{"d_model": 256, "vocab_size": 4096, "norm": "rmsnorm", "attn_scale": 0.125, "bias": "none", "decay_fraction": 0.58, "dataset": "wikipedia_en"}
Each number is 50 + 10 x the weight over its row's rms, rounded and kept within 0 to 99. Layers, rows and columns count from 0. The size before them is the row's rms in percent of the matrix's.

# layer 10 MLP down (transposed), 704x256, rms 0.114, rows 467-483, columns 192-255
103:31 63 59 46 48 51 46 67 68 62 57 29 41 35 57 47 54 60 44 52 38 46 58 55 51 66 45 53 35 53 50 41 48 53 51 47 48 72 45 44 55 65 55 46 48 59 53 28 41 51 70 29 44 61 53 47 34 53 49 48 51 42 58 44
101:43 43 62 65 53 59 48 63 52 44 50 59 51 43 59 56 53 53 42 46 43 52 58 55 45 38 54 49 48 47 39 58 41 52 48 46 46 49 59 48 43 50 49 26 62 43 37 41 48 52 37 36 43 27 55 51 60 54 54 71 83 29 35 43
099:68 48 43 56 57 52 52 37 47 55 37 55 41 42 37 40 55 48 48 38 52 58 48 62 43 45 47 43 57 54 36 42 62 50 40 65 55 43 53 35 79 61 52 60 53 58 49 37 66 46 46 36 32 37 64 44 55 49 47 47 42 53 44 57
106:52 47 61 34 44 54 44 44 64 54 41 41 39 49 43 47 48 59 39 38 42 72 70 45 44 35 50 59 55 48 34 33 43 63 37 38 40 59 54 60 45 51 58 41 52 57 27 57 52 66 49 49 55 61 55 52 48 60 49 55 51 40 53 42
103:53 52 48 63 43 53 43 40 50 64 49 71 42 58 42 64 66 41 41 52 45 43 69 45 51 69 49 44 47 47 65 46 60 60 41 55 43 56 41 54 44 56 60 45 46 48 51 57 54 65 46 54 56 60 41 52 50 53 51 46 46 49 55 28
105:47 57 58 57 37 47 37 46 30 49 52 47 46 61 48 44 44 41 49 40 41 52 42 49 50 50 45 48 55 55 42 52 32 40 78 28 54 61 45 58 56 39 46 52 46 45 53 52 46 55 51 58 49 48 56 49 51 39 40 60 52 61 39 53
100:56 56 52 48 60 68 34 52 31 51 52 35 46 45 47 46 57 72 60 62 42 49 49 41 45 48 56 57 37 39 69 49 40 70 53 40 45 54 63 40 69 35 44 48 41 58 70 63 44 47 34 65 61 50 54 67 69 39 46 66 62 49 50 50
103:61 53 57 43 42 55 39 52 69 53 49 39 58 55 59 34 37 49 58 39 60 45 68 24 50 60 47 42 40 65 56 39 61 47 68 65 55 49 56 42 39 45 61 46 44 49 70 52 56 52 62 42 52 28 37 51 65 35 40 54 44 45 35 53
097:34 47 55 50 46 42 55 55 58 60 39 40 50 68 42 50 39 36 48 40 49 47 35 47 45 55 37 68 47 45 48 41 47 40 53 63 46 38 51 49 38 52 66 50 37 54 49 41 43 41 54 45 58 45 50 42 48 76 60 55 53 57 57 45
108:57 52 55 25 52 50 46 52 45 33 60 46 46 51 46 69 43 53 42 50 20 30 43 50 52 48 47 54 52 45 78 45 43 54 51 36 46 46 31 40 56 48 45 55 46 43 44 56 50 54 46 47 61 49 45 63 44 44 62 51 26 39 35 52
104:36 48 38 63 55 36 45 62 44 52 62 60 32 53 64 65 38 48 54 50 54 37 46 67 46 41 44 45 45 47 39 45 47 37 45 31 62 58 58 49 43 57 43 66 49 80 73 63 81 41 41 55 58 50 43 49 45 48 41 50 45 49 42 44
102:51 39 52 47 49 44 67 50 45 55 78 53 50 43 56 33 43 45 55 55 53 43 61 46 58 47 52 35 51 48 65 50 62 56 36 25 55 43 45 52 58 52 50 48 50 48 40 57 52 44 51 49 64 51 62 50 53 27 37 50 31 43 59 52
090:44 57 54 35 55 53 54 45 40 47 54 23 49 58 53 48 42 74 47 53 60 48 58 51 70 54 68 61 45 51 80 49 43 50 51 62 55 45 39 56 54 61 58 37 46 44 51 64 49 56 47 45 48 69 35 48 34 56 58 53 47 63 51 51
095:49 52 45 61 50 72 40 42 68 45 44 49 55 44 54 41 48 59 60 52 49 49 57 50 49 59 50 58 44 58 36 43 42 44 42 38 53 48 34 62 67 42 50 45 53 40 50 51 42 38 39 69 47 38 44 65 65 51 39 39 46 49 52 52
104:41 34 64 48 58 60 57 52 59 31 33 47 63 40 49 50 63 56 56 42 54 45 72 57 48 57 50 46 53 58 66 45 42 55 62 41 37 51 64 48 41 40 67 61 55 59 66 30 47 29 51 50 76 62 37 59 48 52 53 56 52 55 47 38
103:64 33 43 45 61 52 46 32 49 50 54 36 44 41 52 60 50 42 60 29 48 52 38 53 49 50 44 57 44 41 47 41 53 33 47 52 47 45 33 54 49 56 31 22 44 58 66 46 31 54 50 51 53 59 40 63 59 54 35 44 62 54 56 44
100:58 49 40 45 59 49 42 42 49 56 51 44 51 54 34 52 59 50 48 50 52 47 47 35 33 37 39 55 44 51 19 28 44 48 57 47 36 47 34 71 53 50 42 41 64 49 43 41 47 50 45 52 55 49 50 42 60 48 54 66 61 59 50 50
# layer 10 MLP gate, 704x256, rms 0.12, rows 468-484, columns 192-255
101:58 43 62 59 51 71 61 47 39 46 51 52 61 67 41 36 53 58 36 43 49 41 48 42 42 44 46 43 38 45 36 57 43 36 56 45 49 54 63 52 40 52 48 27 56 67 47 39 20 50 59 51 51 63 58 67 59 41 54 62 41 42 44 42
102:44 32 46 57 52 48 51 54 37 62 53 62 31 59 58 53 56 47 58 51 37 38 45 48 35 47 41 54 64 51 37 59 66 66 46 54 40 61 50 37 58 73 46 62 42 38 30 54 58 57 59 56 61 44 38 31 47 33 60 53 52 55 52 52
105:74 68 43 58 52 57 54 45 50 52 37 50 38 61 73 44 38 39 61 42 60 46 52 61 49 53 34 32 52 44 46 35 57 37 66 58 70 46 51 33 59 40 55 45 67 62 31 46 48 53 52 39 39 47 68 51 43 50 37 67 56 48 44 24
100:54 49 53 58 51 55 57 61 35 64 52 43 42 37 32 52 43 56 57 35 65 48 50 64 29 52 63 36 58 60 48 53 57 45 46 45 52 38 32 62 40 41 62 50 74 76 50 39 73 54 38 52 52 55 43 49 50 41 47 63 43 54 56 54
109:60 45 52 44 48 50 33 41 38 45 50 47 36 45 54 67 35 28 49 49 56 55 45 55 38 54 49 53 47 44 43 61 48 51 49 28 63 42 48 53 62 47 38 39 65 47 38 30 66 50 38 44 52 42 53 52 54 65 56 51 52 38 64 58
103:59 42 41 50 44 39 53 42 44 48 40 53 39 58 53 60 32 38 52 35 43 45 56 32 44 52 51 40 37 65 54 53 45 63 53 47 50 41 54 44 53 39 38 52 62 54 47 55 57 34 50 48 68 55 54 37 54 51 30 54 45 34 54 49
101:23 46 50 24 61 69 38 46 63 36 48 43 32 49 55 66 53 42 50 49 58 65 51 47 49 57 36 56 48 43 38 35 50 49 39 48 35 66 42 37 62 58 42 54 52 60 54 52 48 44 58 64 49 56 42 49 39 44 57 53 45 48 43 47
094:37 65 59 52 60 66 53 54 50 56 44 54 51 36 52 53 51 44 38 35 50 60 71 55 72 60 57 44 30 51 50 42 49 46 41 53 59 57 52 54 52 47 51 48 44 61 55 28 58 42 42 46 49 48 52 65 59 50 62 45 60 33 43 39
101:66 52 41 42 48 39 58 64 58 35 20 35 43 34 64 36 44 40 58 56 62 60 64 52 48 46 50 25 69 65 34 49 53 43 53 41 56 56 52 70 42 55 24 56 47 44 52 51 54 47 64 56 48 52 54 46 58 48 57 63 38 43 39 40
104:67 62 49 50 48 75 51 61 41 25 33 54 41 47 65 59 36 45 51 47 69 56 42 47 58 64 49 43 52 48 50 54 67 43 62 48 51 52 56 60 41 56 48 58 57 50 54 44 45 61 40 46 53 61 28 55 61 48 67 46 37 54 60 68
103:44 30 51 42 56 45 36 72 45 67 54 47 42 52 39 47 57 47 37 45 56 57 41 49 48 70 31 58 40 42 31 54 59 41 38 40 38 58 42 52 57 65 47 52 36 51 53 66 49 54 36 43 58 55 44 51 49 58 46 53 53 65 62 42
101:54 48 27 55 52 54 54 54 54 42 46 53 43 45 62 37 82 55 52 50 49 74 42 52 67 51 58 39 62 62 36 43 40 40 66 57 45 63 52 50 66 43 50 49 42 43 50 43 53 52 44 41 63 41 38 60 58 54 65 45 52 72 49 55
094:44 67 52 42 32 49 40 56 66 41 40 39 43 55 37 48 53 54 55 49 43 49 56 55 41 54 54 48 52 61 40 43 35 44 66 37 52 40 53 55 33 39 56 62 56 57 48 52 66 34 50 63 49 72 36 51 27 57 60 34 53 63 40 62
101:40 29 59 61 24 42 53 64 53 49 46 43 56 50 56 61 65 62 62 45 70 35 66 69 38 55 39 49 49 52 51 73 30 37 52 49 50 62 36 55 46 58 52 47 66 47 39 35 50 59 40 45 45 47 40 46 42 58 32 47 41 51 47 47
103:47 50 53 51 55 45 77 58 44 28 49 35 72 48 37 49 51 47 39 34 54 58 49 50 60 34 45 41 56 41 56 51 65 45 43 61 41 70 54 67 48 42 46 55 33 45 26 33 46 58 48 53 59 56 48 41 79 54 50 51 56 56 34 66
101:41 55 45 58 24 63 56 59 66 54 62 52 50 54 46 55 44 69 42 36 51 57 39 45 46 50 37 33 36 38 29 60 42 65 53 32 41 56 65 57 64 49 42 37 54 58 53 51 48 39 59 61 62 49 52 52 58 48 27 56 56 49 47 48
096:51 39 59 54 46 45 48 72 39 50 59 64 51 33 54 51 34 49 60 36 41 50 64 55 64 41 39 57 61 49 44 49 44 43 65 49 60 37 44 40 34 57 42 44 36 60 47 51 51 67 61 60 65 42 38 66 54 46 44 54 58 50 34 39
# layer 10 MLP up, 704x256, rms 0.129, rows 468-484, columns 192-255
100:57 63 55 46 53 50 34 43 56 39 52 61 41 48 58 43 53 43 51 40 58 59 52 48 49 55 63 49 43 49 41 48 47 58 66 55 20 39 52 34 41 46 32 59 45 52 55 63 40 50 29 59 74 47 44 52 53 60 58 54 50 55 37 45
100:47 40 53 35 47 62 56 52 64 39 52 58 49 50 29 37 40 56 39 55 67 60 62 70 60 49 42 43 59 54 54 50 45 44 43 57 66 30 45 35 45 55 51 49 53 66 55 37 56 46 51 55 39 42 76 53 78 52 45 40 49 48 63 60
110:55 58 30 51 59 34 44 35 54 58 48 65 43 29 54 59 45 39 33 45 37 48 52 35 54 50 58 58 56 52 46 42 50 58 45 44 32 48 48 52 53 51 49 66 51 35 44 54 33 36 63 70 45 50 61 35 31 33 40 51 52 50 47 59
106:35 40 68 43 65 34 59 57 49 54 47 37 55 41 49 68 64 47 63 56 60 54 46 49 31 67 53 42 47 52 58 52 49 44 42 32 62 30 40 48 38 38 49 62 41 58 42 53 54 38 64 32 62 59 37 40 53 61 65 51 49 65 53 47
108:58 36 45 62 40 45 40 54 32 64 47 51 52 46 63 43 61 57 61 49 59 53 43 50 66 57 47 53 55 46 57 49 50 55 33 53 58 59 54 64 52 58 51 36 41 47 49 50 40 60 48 54 42 56 48 48 42 64 57 42 38 60 37 60
106:44 29 49 56 30 53 52 58 60 43 65 59 18 38 37 53 42 33 68 54 47 52 39 50 66 48 45 53 44 67 37 50 60 48 60 51 46 55 58 63 55 67 58 43 44 44 40 58 43 47 52 43 33 57 53 68 45 39 47 63 32 50 64 61
104:52 38 40 59 39 45 38 43 66 56 41 43 55 52 39 44 38 49 60 54 54 37 54 39 38 58 76 37 48 39 59 46 47 38 41 52 40 55 42 67 62 47 44 55 21 40 44 57 59 62 47 52 44 45 54 55 46 49 58 53 43 55 31 61
092:45 52 54 50 52 51 56 25 36 47 70 64 47 55 60 46 44 58 56 49 51 44 51 52 32 45 41 51 47 29 40 67 50 58 46 44 44 52 59 61 63 31 69 50 61 50 45 46 40 65 62 57 59 50 61 47 43 48 59 59 59 57 57 45
103:33 32 41 48 49 53 69 57 41 49 36 82 54 58 31 47 71 57 43 39 63 52 40 72 50 41 55 61 58 63 61 43 47 54 59 42 54 75 67 29 70 40 56 51 39 52 42 42 58 51 47 31 64 60 60 61 43 41 57 57 52 58 47 48
099:42 47 55 57 67 73 49 47 32 37 51 70 46 42 38 53 39 43 42 43 49 58 50 60 46 62 59 56 56 58 55 63 55 50 64 31 33 28 68 58 43 47 49 42 56 66 44 52 67 58 49 58 41 50 39 47 43 58 58 53 44 48 46 49
101:39 49 52 41 38 46 44 44 53 38 54 52 54 38 36 64 51 42 55 45 57 33 35 66 49 43 48 53 54 51 46 43 49 54 64 42 50 53 34 46 65 59 53 66 54 54 50 61 51 31 41 40 43 49 38 47 50 37 56 49 54 62 63 34
095:53 62 46 63 50 65 44 50 58 57 57 59 61 50 54 58 60 52 53 58 77 44 52 47 48 42 51 58 52 64 72 63 52 43 55 43 66 57 28 36 65 39 47 47 55 32 65 55 38 55 43 40 38 44 53 27 45 59 57 41 60 49 51 63
092:41 34 49 61 47 43 49 60 53 45 44 55 45 63 48 47 59 69 58 55 55 50 57 64 32 56 48 49 56 58 41 38 41 62 38 62 61 25 43 63 64 47 57 52 51 66 42 50 42 48 59 66 49 34 51 53 51 34 46 52 67 56 42 61
103:44 45 51 49 43 47 57 42 50 51 53 60 45 55 43 53 43 25 54 37 68 40 67 60 50 48 55 51 59 52 45 66 30 38 64 44 61 49 44 45 49 46 58 54 43 45 62 42 54 45 61 60 45 52 55 59 44 57 40 50 48 22 62 67
101:35 44 39 38 25 65 58 57 71 43 55 44 48 49 56 41 39 54 60 45 42 56 53 66 62 71 32 51 52 59 59 60 46 44 47 43 39 45 65 60 59 57 47 58 52 59 59 60 36 44 59 53 43 53 62 60 50 39 56 63 57 60 59 55
101:62 40 49 56 49 55 69 49 41 69 56 64 42 52 58 55 42 64 57 51 29 41 49 47 63 34 51 39 48 64 56 51 38 48 36 47 64 58 50 46 38 67 46 36 56 61 73 46 46 41 43 64 54 49 51 57 45 53 67 64 43 47 36 58
096:45 63 58 47 49 51 32 57 45 60 31 72 63 58 47 45 26 37 69 44 52 48 55 65 45 47 55 44 62 39 44 56 45 67 53 70 52 29 60 49 48 39 35 39 39 64 58 50 65 53 57 61 54 43 42 56 52 66 40 66 64 38 58 49